{"rope_base": 10000.0, "qk_norm": true, "batch_tokens": 65536, "dataset": "wikipedia_en"}
Each number is 128 + 32 x the weight over its row's rms, rounded and kept within 0 to 255. Layers, rows and columns count from 0. Numbers have three digits each. The size before them is the row's rms in percent of the matrix's.

# v: layer 5 attention value, 256x256, rms 0.0685, rows 65-127, columns 64-127
# o: layer 5 attention output (transposed), 256x256, rms 0.0712, rows 65-127, columns 64-127
# q: layer 5 attention query, 256x256, rms 0.0881, rows 128-164, columns 64-127
# k: layer 5 attention key, 256x256, rms 0.0848, rows 128-164, columns 64-127
v65 108:149126146166116109108099122105215115121173134135115162083105107013120105081156175073092145120114054155094083103162207171143135104152159145118101135117197093152131126156162043121135126104095151
o65 105:094098092118140099149162112094127103174147154169138149115100104123120085164154093199148127166137131182168089088085097131198069087157127105120104097162082135137097193255142137127048130184116105
v66 108:120139115145108166085175159084204130079151144135151139073124120146149098170122123090083087110157157141108173121102117130132160088123172129132084133124122157129121147126129103178140098122112157
o66 108:169133131091119172151164088160081191068120094116115124104146122134062109176172154156094130068108090164142110151130172090147187112128141141078166165109149111162143081207093109098125114133152069
v67 104:172119138176075136082097164175144077139177140138092095193120087128077111124044106073203100200195111143151162088111168131090078144190128095156148137171140100134143066130139171184155109143102145
o67 107:106134170108147128119199121096139139082112140108157153111098071123161152130122129125072163094105186088127119124168140161084140139111095129123151102175121104101107132203093138027170156163197103
v68 098:083170139134135117118118121144158155123158151168101176123133138128135119090159155101075102119104121121096092132065120142224172128144094117111120178095142141097216151106150092127112111095130158
o68 103:153142121120142116068111121135145148124107136110116083133067132167159102123182082128145084103137118142138093125124115063150131140098148107149100172133159125137118113034153086139070162066100134
v69 116:168122069134109128120105089144154137082135167071149176137146095142068167163090178136107130098128145098176108106122114120114135121110131097165184125099093159143143151113118194142131114132149144
o69 114:152175156064127107092108082102110114139147131124151144113185103156135157087153138153137129086135166080112146125132130179146169134110183125122144089137131143148120086040136091055153110132154111
v70 104:133132115079107120162092136142148099123165111163158127083090151119103130113146101067153177126148153074130091105113077159174074112144193142150159130142127135118095058120176197107162142156163181
o70 104:067180097200147185125113129154149166156117166151146110170080116188098172142092093134198082160111164155096105137120127097164143133131130128152143137101158140077102103168141116161058138111116143
v71 106:137132087142207122088105148134099158054150124213133085159127101087153078095157127112132152124191092122132138066117160145114127192128093103123160099112142123070114183118132127193167106136163144
o71 112:142126156104110112076168117130159111187135175151133136135082134133119152077135148109127141097119115140101103144118156145154148065118119111130103128145140080175140118223102114110119091091156170
v72 099:146100144111120107092157173112089094139125095140205181096187139135157146123128120093038219136189148156115072096116167094139091133135138139086075125132150114111164127113106125098165144144228190
o72 099:086113196142134112124074164124144138151124147067071115138136147189117098152094100097138133124094168151131182108170031162158135184116111099176146086137118101115130084189161097213097071143121102
v73 097:186135144125072160122167180182138137167114174119126141141205089163140111118092157096149095126112112122156138140087094136069147115149208116164154044125185138165133084122127145181110128165081142
o73 104:205127144139160092187171072147095141085117170069119151116087114119091176136116128169086135148135156128103110126148143103131110193094056097085132144101154169100142160129106132119176101182125063
v74 104:121138185161214155133105178123112124090135140131108091142085149142070158099091160060129129126120134108121172102158124124134129112177122137153182151153135104185147134075180128165126080123144119
o74 102:111153136080102180111113109163096160168156096117149117054166128147168121126155124158087147139130140070126139112132178152090120125161125154143102113134114146106171098035066095091154111124106129
v75 106:103116115120119120095105090095097149149087142158142116151128189125159135133140100179070120054067158086182113138126102106112205168110148135153122158078122159130139141132122101128108123137105026
o75 110:144179113108158101092089103115142112080174164158181165173122164126168130115159158094100136105142167120129107140146160077100100137153150142151132088132137114133103165084147153072125097152135149
v76 115:121106142112145117101132095184153161092145073148131102101124084141123196110137176131135146117099123070101104123155159158034183119111118120133018180121060100180143181131151101152152109107162091
o76 118:132146109156135115149148169118113131158182096168161142117122145062155082148159152095136155117139162079135146141133168156149095089139167136128123097128073152131142135132164162144101041154142106
v77 113:151106074193179131182139148134143122134137113145151130155151110164126152101097139151102093124134095199137027139168154114181115077118094144098223133122121108092168135108198139105148166130156145
o77 113:104142146136057143141082144147084167196109117116148088129121159130112125197222131134152116126149111171099169095100117157199122160173141131149138101107169107095124157111074106075070117063139092
v78 098:151146111098086132082118099156181125129101129171119175109133096170162081119103135175136152103115169154120141108133145118090060163165111144142042185152127112182178155126106118139122151116127083
o78 100:162125193156144065144127134092145156074170098095131162148089124124169120154128132131110161120143130071132101100136130154127190038120112139103176140136082145073103077179166174138105156126156148
v79 105:115125214124087093146071149114127092117089129115154108156121142168123230131158136109154132111141151109094102142147140110161178103165162100146082065139137129109125116129164116151151112081144136
o79 108:101142087188165102061100185183098148128157124079115119143173102112171060108124119156128109169142153112190158172121120211101118165103082121113079115134089140115155109109126133109128125201109100
v80 101:129142120138166150130112187122144141121177123133088164154132211145132077121181176076095065120108190068167108117063157173112106125158146086132129137189169135051178174079108040124109136093079117
o80 104:103123171096137134074096052154114168152152170105153116114112095158093163082166131153155123141117139164100172134158150085177115116130170122124175166116155145188098079125126126109119193122086129
v81 113:108127123117183143154156108141076093129105109116171061089089110090178130153147127097136147167198112148120193104125151120137093096124194141103186073138108126162022128133150234139148135162139148
o81 118:142118126157111220137164103161090169145145185137098117148128178150133152141110129107133129141143077149097154167094152139098089167095062190131121136138137138055133140151070103135144121116137116
v82 113:116141107163124127112116139098148100102101172112141104113088123116168177182107150056095066145126135143084153059122151118169188107132107130142158154103143110131094158106134016144154115118122232
o82 114:105142152116109145104170137121145175154139165155149122142119140104146110163159096110125120104154133086165096180106124109057092131119098094130059126157147149162138157139058143101188150099135101
v83 105:096095027092120129150124128149106157152102137120112132158103093135112119087096078136129148172120089137143149138085113134155116190085099098083222050109209140106113115131124150136144129164170124
o83 108:076137122162154129111108106093234148140075108125116116155122173138121138106099162100126088139098125169105141170098101183133152124163185149132104169134197101125124177112111133140180124047082186
v84 114:148148101179144142144134145124133126087140135165066105146083124037164143113197127113139131137079151186147196126150084141159112177082048170043106100117172128109107124129129106172128113126132166
o84 118:056138171058109177123151114172196106164163159151152141173169137141107144098127116119096121148132104112121126144131128115108090129179117117170107130103152120137138143066100145158151119109085114
v85 104:146131110134157153221114115106076139149150154086157096116107147042082130156098174110106141134078067144141159091218176087156141125092135054140190131113120175127157158156100079119133166146121156
o85 105:138129085150165142114114114085214126121075158165154118102128173116115133125156098201212175145122074169096134130099115152214139142129140139127104109145105102116153147099127096058139120147126120
v86 112:103111075134132092147071116125125148121115091134167171131096128149089087136092176152108135142131089087187123203098119145128144113131134106081158098096122160086137105150111158075144122134171146
o86 115:078092150052138129108113103102138080083134108135104154161095115143149087178127164112147134090084154170166137127133131118165092115130155107163100113104163089164114111115156109095130116130150088
v87 102:182168049139203130095094060153114175119164141122172152128183076147155163170124161069103069085099134111139106178158134179125163178083112148176142139128098124180176139103152093132155139134168156
o87 105:163102149085127097136154080138158147170153109115147146086107138133131141118147102132163161100137178128060090155118137151160157081159163120135148133075179127152128101119161122177077103104092079
v88 105:159117176138060138093083139152187107151204188080173147133189137180121148138073115120143107101116116086091123162079134120050145138172154115176131134183143116129141182125107140124135138141121144
o88 109:176183111126128079112150080073013133080072116093110122099132086128130131103154134154087191130150170124123111133115124164126130123106138105054171126130116171132161110126122137108127171210127054
v89 103:189160115146129138172086129089136061095170107120179144144112108102119104129121111158136141117154139157158113058151178077140132101126149050083140109154165119158099133114167220152147167119175159
o89 103:098152176176137139148120102172135107147118153126140114140088096134129122143150122114113120126094116178100153139149110167171169227135157094133109107119111158054152084230118063099091131150104148
v90 114:143129122099084125182094142144115142136123132054102155148109136129140115142061068182116132160162084186190154108090124151114104113112127097137122130144074140162130127140090174114146134125192147
o90 113:128114139087169135125130138086166127088099094107083088148108118177128160091072158118171139142097169136084142090127140178115158122136166142150093123144179142100115081048081153122114165139105134
v91 097:131155106134084116165090109068118103117083130125135117227093130153191130181125167219126129114149066151020166124175149123166156158132117088079118105130107145129111168110097136137131117119101115
o91 100:120089155116183087138090159150153151122091165146091144119171143134137120154121168151119136121147085149131160157082114127111133148125074137149086161128163179105122137105093103121068150130150109
v92 108:118138085115151133154120142141133060101127116106181153145107109150098138076152142134147219103173103119086117140102156124128093119128157101078135163169184156146083148107132165150145116169255133
o92 113:103121103109157120101132095145112094167152093135106095145104118149133134119123172160166124042138143123144200130182123165144131170140132117152114117096141129086131142137129143170108143137068144
v93 098:132106122077213137137119122078110113080108098150146164100108095212145103115102108168107099111139139164116140081164056137159117152106076093147126138118122124135113090128133170150137121144075110
o93 100:166108208164069111156067123115116121133142071132108096117141126116113133107091179157176115095063114089104132113132150071103176145077111079166118157104110128192179076167134095157107145066156162
v94 111:085127112092168130163119093111083182132126141120070138148129151081077146101097181171122134156239132080165170109133126149166134140113156089172141157114069138215136149130067144109145129137131132
o94 113:143107103115180139051126109113173133080115142126127099145151100144101165090109096152141156085074073099126069101084160117117146090138126144151119127154131132154093060045080088097174083107166174
v95 096:120096193120126130163068145119091144165119111139110121116116134146063121124117053186091146167114133118127129191127142146089152123112128084140135233154082123098200113141161113130123122133102073
o95 099:130175078162119153069088151150135136082102127143097127113126111107164146089187141091182153181111084159130111125096122087128154121116153134152163092126132095134129114196134168078113199143179162
v96 113:130145108166171161096162074129098132124107145120129106082138138134143142218170133109152072107131141125162153159105113182170179103127117168114086202091119096167110159147123107173122141095103128
o96 116:133129169052072153172186106193088135122188138133112172158185124119164155145166138088106139078128124110128182171078137100121100107120115126109150146145136129132103124187103152062121133155135084
v97 113:157126096129119128130101159141107100167163155113150142193184132131153170159197107097133143131167135115093128068203142148133189131092165061097135153128075101024177180087122087127138131120109156
o97 112:116148131128121097115070119125107099117070188096111147125198097120172139094173121078162126165119137117122134171127152123076094186119130113085119140183159084175094120157144146114127119182141128
v98 106:126098181141119130107107073154085088084095094148104150159123080023120194134156191094103149164088106109152220114181152143157090162132102158102098059169137125168104178131097140167125119115144120
o98 110:080090127083188093116175095126164113143177138165120208061150131132126141084116106176103126125104121169145135130121176185104112071151074110188204081157098129108118144135094162121145096113085096
v99 107:156168127114153113153134089084165109104173084113145131175111190085164165106098175139114094136143153156157134182136209101098092124164092125121118040165177151128067078114159137093137127107123127
o99 108:095077168177131101078127132155092124136125118113144100118120106141091083167100144120056169122131178104136102092171103220126147148132082117148149113090102182118110123031124119115118124104144114
v100 106:134162187107133116148098086102130101157115135075124138178090188159126100093127132098100082131119169044168121165145087098187135122133150146138229071100146157067109171101159177104131086140126134
o100 106:126173103168107079090094104140074178118124146082107093114142168154189111145143128105157127161141143141104097126114179151108143225083148141129111150140107175107089091052095065145155199066156160
v101 105:135112153107144138125106110104127190154151118120153158168089152160112185061038076095102114085146110173113090153162136120070098130136151152153150165141123128159146088152180133157113104152096068
o101 109:166170115132066122107099162095112139119142111091165143085077136133152116176141119139116107113129156031097097058109095168120205145134163145148131141115078150148183135112181171074111088101125124
v102 094:109162145112143123155188094175079135140085113153132039123144140074099124149137074095162068131148160063153151091129113160154151117136125131126173126099079146106065138147151131128139113137117085
o102 095:119159069191134166115113155145197184133132043094146070154080156142131174123075093180136124156129095144090124169136139141090133124137078175123137159167118139149130133100082161141132094107122144
v103 120:158146191091165133094121097104096118113206159148138103050132149067190131095106081108118115161120081161175104104095147120134149156110104102095255083099195128078151129140196149146100115121118144
o103 122:116194097159103099145178065112165105184119155198115120076114140139116139143109133125137128162114115192104120117091121166193112214080183148144122136162138130141129153136113067109149138100126156
v104 108:128151197114160137141124161156129132150155130148155150144194150138143167141149143159124145152122130140138139104144092122084091132121125141145133151142142114118138076085081103167130121104109111
o104 104:109098142124132157102132153105042161123069106128136112098118127139108104100145134134108114134123110042143182108129164146131153077108149124122162111157128140147183130000112134133098141130136158
v105 104:104154059098209113196106110166080143123127095115062083104110171071068129104135134116095071159115100104174089090132166165140118142116098064094140119136082125082144165132114118098111120117107127
o105 105:091133142097089164094118153092195121174088115117093109095141131142143143083139139134155096171111123201102147141088113149180147109133149135182131141137125094151127171012138092106122121081129181
v106 105:116141122117119123120099159183133141125127113158121148078138074127179079111095148081112125122104166135130134223112169125130079127084155123110138122079128102128184175158150096064135124114108140
o106 107:175132144170157087173134062135089130115186154122106138173063145158138079176119076110127219124146093139170087135110151111179124129120159106165127095151128114070127106098152140151107105140147152
v107 105:107118138116160152135159101130155124098122138111136104128125071136160149109156135030153179106130087147135097126123077185092125057160105103040177125162147108134086094123155172144133078135140117
o107 107:161102109025076127183164137103097158162168093123104160131120142160065091115127160152135066197065102184115197091099141087206109176129146179173100106161138136119118154078119126174122102157088066
v108 102:141096124156135110122154103085050117179064141105123134083116109125110147106143061152144226109075095122136140146154097130161110150111135113174125145134000117187140142138083060108152134167178164
o108 103:078128072113117108142130161130209106121161114183176143100185193118163118139136127098150143122131123085134140097157076104115120097111114141119084089098125135167135145214136125154129124126082190
v109 118:141129127137193146133081173125105172094135114137135104141158081140163113150164057165142034119138141148123137150148120146150181132077157093099099086069180138070132124115142101106141095145127142
o109 112:139134167157061175122185126189136098170115150133099087131155154151145125144132185066134155076160098087122151119143166111081084125131176106103099152131098157155207111015081159099161156144153116
v110 117:100147130126065115168116115122163101133061128106119167174054136131098062157117164129112131110095168124196161195152182115083059155153163101120108104122139135078163132151150149130089139158101113
o110 108:131136110144123115116085076111120079092176144123085156103170111122175138170055090139063151155167121128129086101140096149081149153191087131112161138095147183091116094028142143149125128086094129
v111 096:120117111067079118098088104184139121195159111132071125173147116113114125109155172122147152119123142126094050113076121185123149146162089069175061123175093130111086159096111088079150131144154229
o111 097:094131116170152077071131131095159160078094129076195132142094145101160092102085076132076082195110156116149112148150112084147114141135115088122108120088117156172126096142169089143089104110130118
v112 103:153157131133163116169167104161141112166113117155100108140063150085160144112150086093125148092057146150097138129169107094110061160122124134152126104125121084134089119151109137131083151122135164
o112 103:119119110191174159134187158124143124101169191184065158143126147138113109134109093117147124140173088127134034134159125087141148202084061117107112126079150164115176172061139122137163150125061188
v113 102:138157156160169141142137119194126139116114145154122116098080101146140097135103118168107077146065046088119101142074139185124150123135093125141141100146099063141144231115158105170133127104216155
o113 106:136129094132114157115159105128113134148152107146134136090104192121141085141145174086126157141190158220154114152110163120140157108142125122097130103094182134087152171068147136047131117094088138
v114 098:082148191133042112103059209118129107136094121114094128156052162124103107085125191152132094158105087070094158158129178131195080158108107139122155095161202119087141156132122110146142139113092117
o114 100:137126121174132177086151091160091095125162180165158127089130118112140158130141097109139182152116146151171114214103100103106157112149158114129182151127120127117135121151158175058143224092147182
v115 091:139150102104133101201083141134101111167129092169161120192120159166127083127061101077110129145149137072175065091154107140148159162148068089089182100143146171062139188084138131113124158142155116
o115 097:112145132152108093090086114112153182125101152086143105102066148141158113136148126110153119141117130129081160149134130120155162145149147100170123162152152165138131098000131092101122112029098139
v116 106:127123114155083135142146208134191144133139188066131134163156182119147083106150074159128105145080165142123120169082105096074141089127158125100152117120171122069102145134081070094109110137094138
o116 107:171182134123128132150119099115088101066093110098111109171128123130089162164122157139118168122127102152128136144128132128105089175157123072042154172106174147146154104062114164173166166171118086
v117 108:156138104146087128086131171236107108178065094134112089166152093147109132169134136121168147123056113176119139097118107115079146105146059135133112115128180144102116052153151143168128111126168101
o117 111:112146170097081119155209184098152107106154119143129162154106136099163126135146182167110097138133132101154186131145066147138045085137126095130162103082082091171128177216155143121133161190154111
v118 104:122095078117158156132134114148075122133138152098148130119169128169063125112089129155138106125214141146048087215148156120094138099141149139141132136165143124132120108109146145106123119113117108
o118 106:183161148121092116126080158113110167133068118063102102102156109068108121150129164142101131068149118129151160105060116167151140113155142080111188108117132076098095095162134078101134094146196082
v119 115:110134095098113137156150161145126114093105097132148173139107142115104123116170072144159164139175108083170116135162064148136142107104161129110091091146137146121080098122168140117107089160142055
o119 119:129143081143131142127105147146166100146143111107087125087135119151096156130100191112157081140108165180124131154174163119128138208129128134137106157112137132041117118043119137159136142155119147
v120 115:139128163137109116114101060102104143087154143070114107121083124135112093192113112137110143144119117111152144155221133113153178144088139139120129121083169160190163163135156218149127120089121141
o120 123:178118093138143093134112053186128102133152124179137174136186159149110101123140111104127192104147141164081110130093138122168147132151156153097154114099129118069086108235132106093098136098131146
v121 115:063123088117124123149137181093179154125167128122127177092109178140156066129142119189161051162058147180125119133134141100158082130135114193132123148123153127100157105130096119115140126125093100
o121 117:136100145124112190072083117096126096097091040051137083110117156159104149159114125130104133149124116092148139133142137136106160105143154178088111161105120149144152117111138142135126199103125176
v122 115:135134178150120138104169136169142133112146117143138066143098132132117125134142098048151118140130115144083126124062153166054120071182107130127115199171108136124137130120154150116127135133175136
o122 115:050107122049134170094121167133129119168149090136104165117079106151196114133121154121153126128171129061166163091166116110100077153110078135134101118140108103169126074190121100146167080127121065
v123 118:156110109132082120154151127167165110102104099131115159159142088130133105155118165128132231191147129143153174105190079123152086130118112171154096062151093185147123050114114185151146118141138154
o123 121:071067094158177137154157105126137198110095092138114135110127125134100142136102149154127124173089127182108145164127180179158170128146109126129167126102150103072134121169077132181108133080149137
v124 108:147118139104169131114142144141141102175091143134170084137147154092142200115156115134121143111092019189132121139156123073102132128078123096140134184063141124064101166157185102131116156154123098
o124 108:123168133168139147156139152121049118129167198169155145170125158122146076144134162117079137067212123103122147202126062131114113182139080142070080125129136041154138187037159123160098064171124178
v125 103:121153134128092149140165195130140159145126165125191133135176096184190136165087072117191095125082170145101090095114135078086140095146128172115194112134147133135132150102123149152117148098154146
o125 104:147182151146096124171139141159155179139080140096120154103103165116085206182105125135084144178184123118122161145128102158106161180105120110093131142101148192111145107212120160169140116155121087
v126 106:131130098155111128114091080157143138085129135148065045123142136107087096165069127109128171106135171100137127081148170138096127152189059075144128123071127149187143160114191140133096154130130103
o126 108:136163178076177092158165171127188155146157145138163111156091083119161157114131075130098155105158120103130137136101166162131087074162129155178139059155091159105109049049046077096182055077168099
v127 114:098137104128132158114106054120147133125099121117073161132142172074151081172101106228064139112117112220104175151133152119105130159109079113091101117155125180094106107163095186159112125142071090
o127 114:182107164109111131136111173097133126090096151145093145090099150137147177122090118132128083105119109099114156149074123128152155053101141147124114103157113167138173140071128097050088152135168157
q128 108:137168178161165164191129147118180125149122152115121204114127176070118084094110109068090125124101129163087149056127118128088144151129110090122140166086130130117125121108125152098122170093078076
k128 107:079118201129129170159114125145100092137124154169127120145112127119105137119132144145113169119083145150144110112127136154129139146087152164147131092098149127190154139118110092140170147101157090
q129 107:110075146171160144208111102085142071118118184136126169138151174119136071098107109101136121112103144162148121089117144132105136110154128094151117129107091139136090129104115169088147194069116122
k129 093:097119126120102162128117106154163146107129135098126125101076068093144173163087113162140176134148122126126141152153108169130128148064173176125092076111145053184150135122084108115143121147167074
q130 089:090078098155136165125100112101128113118120207155157085135163079138161147104140141179157115109090104114180060159176144101098106121110153140149111101084169091149111140088085142136150177057192162
k130 108:122108043093106116067106148118070144135085070090133122118154077168100190144157114118120126189172086061135106140059093118222200161172123154118107140193157122137126105074196110176114138109123170
q131 094:159104126098173150161117120102119099073138121102111178145164174070114121115158124111159116149109139155124111082132122145132113083160130131115106166126079158103111149079116156074119153103082175
k131 117:080066153191137150147126106121106075128113134158104159190166161136115133114176125119121146074096140125137124132114138096163097124143179136162152139087145148191116133150111074102166174087134109
q132 098:073078111134158147137131120047117107163148150199112104157166080145167124143126116140147125109099141122154056080177154170119076103144156122151118127115148106145085171106077102146100136074162101
k132 105:092121170133132167150137102146137158115187086136085155098105099119074150143098143182088159130188104080156124189088124153147178200106133177101127125161129086186115152040159156121129172117172132
q133 110:146149128101185105102152120126138138129142141132109126198129110072207139152165163130145170097152188135180107176127144099128057122164148130152159183157144145146113154096100129124117129116091151
k133 099:085161132155145076206091179110049117127117062092131126166222125195161116061099105140110111126109147155094064094072161069177133130199125124159140171124154190112053128092125135156133160070107175
q134 082:113112144125145098136116118118124170158141138083126171109060123071107116080118081137165146143113094146170106147155135137128145179112136073124133102091077145122118199057115142121118076115143178
k134 101:142155053089127118155095136127099116136128190113147159143139159094170136167124172107151075135149103111151185127137142159108057115146174145120107153079099162100137114140123106081084137127109163
q135 120:136120091118091111171155103137079186098099128148125136129182059132126142140154136073141125222126191104130162131126083107137182200131100109135113161109069174064122159104147152109129059185148143
k135 076:153161094117162124162124114128069072153096141108105124166159163123124072171136108090161073124180128146161121124103092105094077124175097124084161166120065159091135124197070107083071117138101112
q136 084:143152180122136082148137096156110192142133124092150156080050099149169215150136153093147161103143074141160115101126108118136114130115101100070137130129086156179137169097114147127135146099083216
k136 109:123168141097095063150153154124119113119130132138108139136181192109102128113141114090119117136087073144159148105124164131112136129143121112117196145098133169097048170115121152102055084146125123
q137 089:123090123088147080128161096107155147106152100148146103154150095121158110120123181138173153138114132101140161187116063110167167117138163127093054133156124121123117136120124163101122018176097113
k137 081:158184127103126122157138075121136171136125145092037143207101184119135127179126122114127160149122190146115135088103117095132154120160126091113120144157120154076114145158117084104085067143062152
q138 092:146095124118148090110191085198089123126145069090120167087136151141147099163183095137106163134152151162144168181123100130158141178176114145138120116141101098090134123163166109090184100122130220
k138 087:143174131163132102239155136112103146110114084136141118139155145094165076116103117109191105125157168171121120076138133162088064129170036128136132115131167168121109170136101120172089085155116085
q139 092:113183152116141080089170105200097194149100142064130121123100133153125145138135120199109106131116109081193095172126167161104204172165162148121124088123196154119161130134121136136117109113107175
k139 105:154108086121156072139163130127114111130077158080122180081096142091188162131171112123159111122149167131106139095161142091107115167141116082128179191118084151106133144142152184081101134164164117
q140 112:132139093116119159157111137090102097107177154153109139158163123166128112129118085091127136186082099109046143131167137184184154136176153126136126130109080129033068123113096124129132103138121116
k140 104:081087118167151186098142125109178050108171155158134126160127144149148093097178141129089144113113143132154107161123108163133091066129137152153078124078144108127141129190113078206148151165085062
q141 130:115157136204121146102119142136137162141114120149115116059149097098088168096101119144116074170116072138107103082101138128109099103113159074155128135123108088099121148118148169130116198121125133
k141 088:085090095130064143121111166145124107120079127165157079117119064117085137149100150095096135122093123055137121159144072106093154130103126178125142136148079050194150086205125108161154160073126098
q142 094:102185068137167077146107161140141116103180130167131143104217133123166067171100210120179157105113167126201106131071101134139116137070141166111161144107095130109114144152159100117109137146092099
k142 092:059115120141121131130144100154137136131149165167072157098097112096154096143077137153073101147130100133109144083163116130161156127092194154147199140119163122134113159139094176162199117091120107
q143 121:171184058105085101139195169166097124105135139116130145145167150124115104188139134116123100119073137085124144126121096056159133128118116160134140178134168188092086093101181136116119107191099140
k143 114:150110135143145107097184103110134107081121161168097133106099138062125150160146099137106142146143171082128155105149142147092118128141116108083142144074111087128098118118127052147110122139102135
q144 093:092167160134171146131169123155119201108133138134053157153140157094106146137165078112140173124120143125157118087120153069149112135126137134121153155138121162117071112054129109132127110097160109
k144 109:180149180096114076124151144177146168211080101183092107192104119132104138148124149126097167130077192147085150122091161130113133152135094120141110142128155156075150147075107121042084128186135081
q145 106:135112119083130098159129070154077158144062094117142071145116108102109185129144137105105137125105144155146156149149132067155137106154146136101096163178167145140134104112164124140134116152155176
k145 167:185157168095152066138150119104160176141129132111091138135092166111122135115160109124125132130125157130106121118144162123108130137149120062097159145128130151090105130094107123103071086143102158
q146 100:147126160187122132166073112156161129087203124100147176074138127169191167134187190177173099116085102085156165136136153128094129124118176087093113117150155179111120113144091099105127116088154119
k146 100:109149145116174079127105161150093099119087060108155142131116132142121140157085094172159160106197118132206107143105112090085084106128178127127144094104129124159135145120148063135144153095126171
q147 105:071112177139131188065130095110151096166139136118135109087118171148126093139087126088147094091138134136092143124125167193083104117158075092154173112149091112158154132140084139142138164115153126
k147 105:137128128160142145144064118169118119131081148153129138134084131172148071094149133138144114182125108108104151088126154132110121125135069104132097151139109099095109139129171180153158165097145107
q148 089:127131113114163118052117222167199118096125113153161126106135147117144047156110135139136105089104160157136102152125096125124134147162088036121110111167107135125131164142116168134136114149091143
k148 098:124137085153114175133185110088102130116154094127117148108122126170110164080115140142117129179115149081070168142101151148130111154152112112112137126091096128105072095126137099178119127097112130
q149 109:078076065099133122162140123156102145099120053133171162084133113044130124095148095150110139117133216111157161080152098098156111119085119129136163115105134148096078076116135143129154145126149183
k149 097:131130135146131102173108159127132104100151185114090128153137114118166123119129111146137134117112138066144122158121162135102114126125108060123070090078111065119110129099101105131117151135119137
q150 099:084110103135148149205142121126172087142141142130104109148077092168190127115093091216140106137052132161098110098133089128083166042122170096155108085170152160175083176147120182105137116110152093
k150 096:163115137084122149152138117072143107118132118110117191160121102169164128088126123107130128135128118157157107095151095121134145107143186148145122124191130102109145094126151095164136100107102137
q151 097:162108143153142112106229120116099152203148105112088125143159185177068169127160143075140115158118167156120106097091077144153129136189035144125064126058103132144100117100133092134144087118151158
k151 103:152143114081100130145079060102124131162134135111154125103123119086114126064070110119094140137135116145065098142077132150056136091127083156099151138144163076086134134110135138133108131135094072
q152 122:170096149105173140160122162162081113160072139119116127087148160196105108111103081116118120107175124150114119132115202096124153113113117165101102147113157119132157166125113081134104096124166152
k152 086:117191164165141126101172169121073149138134133124145140108165146123078144141159111138122126108124100118083110114123130201138133102132093145095105142205125160185116138107137160126173132134125103
q153 106:145067111095137152143125133160130132154168145044096098133144081147170124185151082159075151186158161105101092216171035145186112162161168141109155104133129147088138142134177113133136145148112142
k153 094:104128102111098120175173152091150112109183095108154176097120141096158145122156097126167158120093102173153092144124139089137130175131103162057147125080136098110063145093088148173153149093110150
q154 104:125101149204160156080127187139169169157177096127142127035128155111109101091130152142131075127171101144120147192127175152135112099100120121177109053110099151095130114122102121130135131113139131
k154 111:128131140130175185161151090073161100108195174146120084159147188086170101158113116156135180113170224127077126110159179134131107099150118082097113121144132110114115150108096138146116191101070119
q155 106:131105166177138151109044127100122168109120177154146127048057144123102125141138142102144135138163095120151115164149128178111103097102150120143145091111101085092167107148118143126119207114139118
k155 094:118120113078127126123121137173104128134152115134120127061149092158143127111112112113167067121155129079105114102126114114171123172130109110154142207091130118158110156215105094112159144075125191
q156 102:114130144149128158101138084151106125087140125116088121138099106104086186044166160134107096133092077147110204190150168116127124152119083144122077141116161113137160171112148113143145102086165125
k156 100:151112183118188153101169085145115129074150201116083151184119128081097125128115139099076123111138124159132073134119152108117135142125129126141145172117102083089168142102187175127120130116140088
q157 102:097113145165061079151147145165161124126080133103120119087168054108111103099148155099131098152152121114179110106126157117121114119128123127121115146138124174161121187124116211097075124140139159
k157 099:103137079154184129177094138157135140086160150118147167133151103093112150181119129094131167155140065082121155126114087127126159131118153071135150164129161105063099136144155172117120107152105125
q158 099:181116145069093107143159112113144149091125115139120114147114132150108109149141092150122152191157108083179103095149093115162137225130080145150126121186155142131140128128154103095142137148129121
k158 098:100130148120143118158111118133100145092129124180210198075127091078127100137122165141187135092096073078091140099159082126100094154137124149169140154126100117119119099078135111104119136169152120
q159 097:130096199168161151085107110124146156127165118089124160119123139147068165104120144147126121117132113132102170145125152166091114097152147119104111098127087092133206125156096158126151138095138136
k159 129:080129131129163255144128115124172113105146173108150066118125186087139108113088087104166089135193148170096100089144136156123142080180081109124121112164120125091141143157151099191156131077091102
q160 119:114148125086126122104146066151129166121134094153080082120136136145133127199174139116128184135164121121097180135096059124172103160165092153128163156151158134108169104116121111150106050160095145
k160 086:124166183131156140177124145100201107124133201135116160163102177077152136141099085135149105052110159231105141094133184166069101069093083078143173128099135153124138121147093100087148115138084127
q161 103:155115188107140168160137105112141130134141138137126184118156170113126081126140151040122181135063169131103157082101099131163117214154100135149119197087144117141136121086148157078151148142100092
k161 099:084072134137103162210109136156128118108135069162099114184139135191070155127153105199108148123119137138116096099096086120155102123124154153173145144103134126157150094094167058134168162079131142
q162 093:136119155195136202165108128104152119156143138147140180088119174085120103033102080083117118114143141174085130083118143152107116117165111104121140186054088144108119180097102134128142198086104144
k162 115:101098112145124184109075121124117092111099145173174111100158084151093138150165158132120090125106121106176101138100088191130126146068146165163096068094096104155125103114150126087166169141189136
q163 081:167118163079145139089118111164168163138123090102126187097100164090117113151118116073153175183130174170139193129079084139131164168111104125142117191120132127135125143141141163125103084195041141
k163 117:112136141102126153167146083113124124164141161112087089174162191171172160154183149122151127177104185097117116095116114130163138063235102073135115109121086147086049114096118133089127104085097165
q164 091:135131185188159153117058155081127107113139127124149148101107190055139124113148080076123120100159137126083143142134187162121086116202126095106109140122073157114099201106108143106119179034080156
k164 099:093118174172121148150079126152240071129134178124131116143116102119139131065119147172077126117105135147093125116089126180146095141091150142149158128047095152100136092147092083136188121109140121